Each number is 500 + 40 x the weight over its row's rms, rounded and kept within 0 to 999. Layers, rows and columns count from 0. Numbers have three digits each. The size before them is the row's rms in percent of the matrix's.

# down: layer 7 MLP down (transposed), 320x128, rms 0.151, rows 138-168, columns 64-127
# gate: layer 7 MLP gate, 320x128, rms 0.172, rows 139-169, columns 64-127
# up: layer 7 MLP up, 320x128, rms 0.174, rows 139-169, columns 64-127
down138 101:525466461544575483492508501490473484536486437478530495496520435450585516467519538525508466511547497476551506503503409478515497428478497486592580518500509421459549507388510539588493449542504521
gate139 102:532550483410434460471558502458476464547472536502462497529476543442571534561484426451484510483555495488480501487472468399444475483493447521496527490454527528553569456494432507555514475396514547
up139 104:503485481475435499511494476585498449625480567484460573473502459463499576535529522558456575535473488447493498409463519539487475475535436484477499556485558470505513560473535524525490535509518517
down139 097:469496496478519490446523532437494513474572484482503470480485491531446509463460532493515460497545504547556583528505522495505513476608508541493584460551477498564547484424460515473485546522511567
gate140 105:438498483491517433593503471521558531503501513476483406526513538541528486522575444478524504522572475509522512449461433484524521521522435497535516429515491507538464519522514407490425494487590496
up140 102:517504464525473482503500557456422485437538502477520540409462477480511491439502467522466469544577524499470491417478510559425531531483497451523524475493516462461510543483505459507492581497517507
down140 103:491471503514484529437481485481527498517467500447481488530525485486459520482497435530457504508563513492570512499477488406483586475494461530497493512515523469518498552511477428520501569472528494
gate141 112:491572527476502547441557492511570463489522472505514451446448503482561553532492472512479512487487417450513527468516454496481555525502493490497493562508505528459474549406431485449533502421499485
up141 110:522452537522512494463587515420463543502472519507550451494442510495473489449550516514491533579470440459453490501507537537489463371468468470560506512480528498547486501466476519524480496556497460
down141 106:608486423549527503513434499486454497464505493515487498456453438448475475530478435491490502512461541455490508522495407471527507549551491482419504544489499503492561498586526472502512389467492521
gate142 100:482500470522495528443473545464489442493474523518547523437380528487505410455561491525497544525446535538517542466477515533511530527503518572515501508509499450456454532511482483520459488499508519
up142 102:525446519439541513549463521552564448461482486540481449508499501426535483589556512451543461510489564582454441462489516469504501548442598585513533482474462483503514499491488540533513459446479519
down142 100:527565496436439511505539525483576538420442574452455470449478483453533481494553499466543529462440500518547471473474448515545473509535459531480487506541472521516472517511404609486452490473514439
gate143 094:599503519480538474572517545543498486463523474454496541506476514461503501481453537536491474451555475503487451438549568462547515517569466448487543521568566383508430506592417432540450560508488506
up143 096:482571472477468518471472504474516477498520519479581465466515497520595454510434575531484556546513503437531518513519503515506463538493481521519487523484529568428448534448559556460500502510565522
down143 094:545540428476510591493426502496486522541548486534503449534528526474518471501529480476519540485410539571489516462479448464460487527494473472520505524511503687494491512497469533475406528503495448
gate144 100:572488542458517573579519519510506505462529534524504527517457553539500530554523503461491537488512524544544566533484563516552515536539508457505545501482481493476511535527456423509424546442497574
up144 101:512532591539512508527438489511502582529566473504520524460575508495498442514522455457492490520553475535563504476536438522528478554519512439477502517563491531514534542564469481546449484456534540
down144 106:506520429518506427531586440459473485493445550518517430563589493480524426531453509541565435504422496523489547456481460487526499470507471494558526542422545507483533425457529448475499461521520478
gate145 107:514532503501555551436441546420541479565494407546513464505547523523541481544495521464516461528577564423511507500578485518494499437464461499506492521532536482467454483496466481509504490556446515
up145 104:521529471536475467473478439437527530533544419441551466481535537504483455521517490484562484514484504497467461514508501539524501443484543567589518488546541520469502488479515475429536490425512534
down145 104:516470531506437551500533493469548481524426504519463542544426528519545504499538479469521507499535506511460482509521525561480489443424580502387540484544527492502477476473464483529520525492457498
gate146 103:462505462469495507515446529526571532487528472564515525531456431554510545540475586589412478496550567456510474447453499456537535494474555423475446565495490484501481482488495526566494463464507497
up146 098:610493471480428482506540428512567556516541517538507475478507501500547489493514558534502526540505513485547461448425471509500508535523576477458475471467508572426461562510518602542504568459524542
down146 101:446527507504497509545464479521540589429492502531488519537480446518467504532602559496543469550531574504470475484500544543462477540468508500506480491536548530531518499497442492523559530460412522
gate147 108:525480512512568517522464475519511497468467471499538500388538505541463508590545488482517433534576484531464488437447488486458487494453520475494534480550494541536513552509507462522437492521496489
up147 105:567442548491511555439473531569498394527526557531531478542522506495483523570510483468492511452467572520438501499448540501498506469457475506544579487490497604450442530526467488521529534481476542
down147 112:440499583542503484480526521492518575539545506517523513451467543516513453576496448517499472432568474464479551503486504479479568466484533526468486505486460518554480488525465461448544450473486519
gate148 105:536515493428513529567471557474510540550511495464472463500449503525446551480561453483508484503463498557475493442515422463514530475485503500483502507568450535506484515539486484514503526489491496
up148 103:537510508497470521450518458523535521493459449509468516504455495407534503522544433492484534513492457567397542481465447516410540500473525478533444494517481542505466460394455605549513552535473500
down148 102:497460481474500464513562420505499501432567512518477377548493485484494508490500501439525503376476522494485504515500538460499514469490442508503491495510447486461589458476472433495490545477463549
gate149 094:595476491466530543505491528502530467544501575462513541540504515472545508476454520505448508504547436488461518485461538548534467562488477507543520465492579474481581543529552476541510484481506491
up149 087:445425516526481474448461479527501537491506526469441511398533505566509437452546522448599520505550507532512535506509488572599489491465483433537457458510497481424459516482526542434501489471520553
down149 087:446480537508494563536570513480549453504530527531493534465450510491538539491503557513465398543479538508513480601473448496446623566531448523510517506483482440587516500424481478499529518523449475
gate150 083:482462554530502484431428511501455500478465449505511457540568513505479539497512495502501504440494500486535472527499479496500520526568563520469455576483491512526527495536497463497551479507522510
up150 091:562526490516483537587429464571460503516511564556528495534516498463517468438487498530444478508536423563505387509430547565491507580534470519526465434487517407442528586457468508489536425438421535
down150 080:457442504515537465378508520522564442420544432458502501478505502483514498513503503498479533480533541407453514496456493443556476402464570401514526559500537521497482501477480460544479483511462536
gate151 094:451519463453536505471507518512536564484543404477472480530486531467518518493578453510411503537482510485527446442482499534502549416563472483487466428504452591470462528529547604486475466464488564
up151 096:474398536506512503475433530568461472475449426525513547501460484540493570552447474509500529486490552495492483427508530563477569502463435559514533459517457591462527495448518505464470443505410464
down151 097:500520518548469507554538468480476493576475543511521527512491547502493527545469491481493433555531499389563491536555490510461537581490532532568556436512486484529452519474450518501492526552463511
gate152 100:505535471486512453515500538540581576443458477432485463518534470565486517479540508480400460507526548524523438418554481454608506510499537527489442489518516508445476481504448544554475498559429521
up152 096:443415463493465510460453503495534550569596499471488544480531540448470503442577483540485458533482424546526420454474500474513531528490465489519420446503527546480531441483505473499461494479462453
down152 103:474500572499521392446509560518492476457501488476512427530414447513473486519443463465423456488467469488508477545521590521519540445459544510460522494516472538517502483529469486457639463482465586
gate153 098:474492503500480514511472574491582489498457509514517479472517552458548495449451568534515484577530500558522529412454529496493487510538507536495450510507513477505458475440504560492499459546539545
up153 097:497468504489475457468508425422454495478474544447502476508550557548492435458444468519449574508487464516594499548467527458502521519516512550466460505426558500479542512566563505550492493547466542
down153 097:512501459478473448468516522563535520447487523488523473533511584506514480425420451523542473478488390511461491458549461510504531529535573537461563495474438525514517395478450448483628507553446515
gate154 105:461524500556519555481506470467484570466471543540516477521499504487495496502521442484383518560553536503495490454409521508447452471437494493553493435474532528507487598518490480499513492556487488
up154 106:454475557463481496423578553545493564543506494475544545421505480501532483426483537592441484483470479616445481573543463426459532509497483490548525516482507433405502467494512484399442502464524519
down154 107:468434490578450492484506427587493531458488432503558503470499443486511533555434462556461453512502443501500502441455426552497548547538514516490451494498452531511495523482560499457542446533514463
gate155 104:456522432390552449504568489472453453447533457494525505498469521517521519457614421473468475506602518511562507490523509522422576530505478466458513513503503530495500513509526519566436481489507479
up155 104:482488461497606490515534477534488464530485529579510468483549477530448571518467490470493487548523519517450500484499513423454411500468495547502543528492511486564426470491507464493558493456519389
down155 109:524479486478521496471509531547530515523520550437528492490583503410489445516551482485475474541522557537490550496494488435556439461532517484504470525522496493573397518460518461541543558560538507
gate156 104:499466462575558527426533525495492467446424507466410518447517512471534530482552555536408452477487528482544528497500477458426482548514452485453513481441522596537460499462498464421528510450474496
up156 104:538461442451539578509552483466509530490507518467462513521472512535444521475540484496484545490565527595437555460435525506521521470474494474514484435500518490539520435550533506510537476442489451
down156 108:517519442580535491496483526514522551457434436479518455443447468487536528596471567470476540505520508509506444484493497460453493485489468495532541483547564474540456525456500578486436446499515530
gate157 103:602467500492507571505534474497410529454480532516527509512505458522511575504527519602480387501486522451490514532484555515503510568554481514531494466525443579535544472524495513493548529472483492
up157 102:514532512525475563530522494471505432505531549461543470447501468486524548510542464547539496524468525526444515481515502537472509476510519450496597485534437514594576497492501478497571532456510496
down157 101:510518433451490470523485496494395502453497618519429465461511476497506524447448506550474476503436560548446524486468521482601517501529533501463569576474508500447552518520543443473481467513531551
gate158 102:560509548485490443439446487479496473479464550523443483466496475558527553506568495475449424494461593515455463430508466477524519519489485605578422470526446503509534537492504499456475523548462475
up158 101:483494522476458565585509563516516418434551491529484529500514547482480500515472567482472471417493453463550510512402429500539482505532413457494510562476599547412498567453484501514469467474541459
down158 100:516445551530469554502492508527467534469470440498524493524577529512580465566582450530539547492443572480404454498526499490490489548488497466519532535538561538511527514510535499542505495514578505
gate159 100:450559550504482530504457507560434416540552401473479410474496517463480439487536416537539501481489530442558501504496427517466432439464497567454468441496484485476502496574485478485469537457506467
up159 095:496490521524468537528482555515466490481473489509537564570443533473583425458499491487491530498566477543454498506486504437544493528492523503498470534505513482516487464422487580496486540476458529
down159 103:524526510446544490553475427555591549452495494476509493462425549438425550444459532524566449452462533558517546540514506461514548518535436503528538491530484546436407591557468527484509492535569518
gate160 099:593575456495513515484512494455519566473480467516530468464468501479533471455532537530507503511581502496499452506439435520511461475483480625420478493517513525472545567559454474535504465507501525
up160 102:541403465524584547557489572482539514459435533457536447495408494534490568499506476524528514474489452505519472531558476514502569461529474463523516486469515495478427558528513538490531458533501493
down160 104:528482450473478458496528399530567447498496499481430490434527503531521524522496519534541509481504486501492482408525463491497569520508446504532533528508517479444522442502527467502442558438479478
gate161 093:434522533423495448509471475499497480552451506512535516427466476598473555489507480573523565413527500489496497541549514471533492479498511477557523445467513541469505525483511477507450505526548438
up161 098:444496491534457475503471479494466538444443484448544558453491512515466515549534481474515517512486499481444575498576436562531444476501548460486503476480498538522524532478429429450504556512582450
down161 095:530486508555512496498499473488492491497529548544489506529515535494486513491444557544480574479511554522474464414477473480490525503517432468460473498520464458545522452548525536478564464442563581
gate162 096:483521548434404518469485495475419537492514457511530535571540478492472528553438441461525489471489502456567534482471497494565490403502456531483486510496527490476547518512524458487457499451458446
up162 088:501532525510470516535563628467507539466485504475481469521426537480549462529541459501447493549516543469525505448483514449543515533562484533466400490538539591402469496521516572547435465526478490
down162 091:513542500546446511522465523556451477575528466512514520472550454549505522429510472533547519535513533473509485455521547556539565512476453567493520480493475558543458474454496513531482476593509501
gate163 102:456468536500576515473538488457516519515534556455514506454496528502507531574534532494533447581455470490412511500425508535538474500504494559500506475467485502512455513454465496465527475477467558
up163 102:516543469513544435485493445504454429453542498535515462483544468502526551464518570488514393514540489381586471506481540509464505480524581456511613515498508481393449527481528513460508469506478500
down163 106:449444528520422519476440473455576460435450487531483522455463512531458483451523536451521542528543546555507417493604496500429508484459592468504493526558552481540524521481474505517491471424508508
gate164 096:481449534458515546515535542497499500493484540498605476502489522584487553432560478531451501492533471479516434457424582422513482433466483489478438500556593543466440559464455444541465522468455536
up164 096:470490526505553543472567533491540458507470437511517491468466539435465530474557515524480490507495497462505488501476538492564485448587436599545514480531533551457506502488471479536518462477452535
down164 097:476488513544556495482517586517470438496520520453473544477473485526516475486561508497476494507486502516470477508503541479488460473477515513523377527586545527500511488505489561525510478521552515
gate165 109:523519455510489507470501468475428431558486484501542449549537485450513547462507533528481526497528456408523519532456496455523524491482544485522471501469498491440543468555411427455443456491499565
up165 100:499511505435489583542465480465512508500550518509521514484575459491526494484540518448486509502521467500490481516529458475460486483513520612515444523547497479474477553491590482548580482503485460
down165 101:525556545417456553484493444497475457465492545514438494545496531479544468468457475474473486426462487484509499398459453512499507558548576500500445546467525458452518506520544510473518480443429500
gate166 089:436518489568461483511540572477538489488512510455497504514517552494551529513489447474516468449485537472519396486458516520553546501496474468500457475637576514473532517554409506523494511539574537
up166 097:449529498536549536503470564544542476503542526496509530452477527531533498539482604457478542548498523546489535602508557456476509507472525501466522470531513533497454499450529569445501503532518411
down166 088:568492549482495479499441510453502513533549492513523460523465579462520511515483484521502435409483436535489552498489522507427454502460532465526535445468488489527521538573443513456405494522544514
gate167 107:488534550505521491592444528498495485459544528492472496469513434511509525553575515522487430505484446421605473544528537493475497566454472507439549501566475498509532435502522469548563518529486485
up167 105:548466553468510444540509570506459458500456508508511431487479464430528543469483432491550528476555505474456468519466538531488453541518500514526483495493522445467560563459580537521461549514544474
down167 102:470460551530504511487653556562536449504499447515479509547513518508492503526475422616547567449530491529450460509492485515489514540464515532445521521484504539418508505546465538518497533526486514
gate168 104:471485452555484544501506483487533529489501549540510514515454526495521511503527567488485516487528513468539512493482600503473551524595456501440507543514492469529459538456517511479471504412474475
up168 102:516555486555460521423532547524534510436473527530448367506578463478486520535475455514516544430499547451454507515440466455567522450488562519514510520490429505492487569519442537532535439478531540
down168 107:470571509478510536493520449559527475477485502451484478517523493441449457513522490534457476475423481444537532486551454492493514484437491466503503591438494547531450577561414455503467519434533503
gate169 109:404553482471550471528442518517498509542533489460545442553454502472591543574552505486501489432451482512500487460479534477516530460520475551512499480507524485478546463498484494499514496580477466
up169 107:488490501494551527396481518534471545426471521473539461458490458524505459454513564433518560475436512526493443522536526467415471464472567526474540454500548501532497498504591490434558527447477495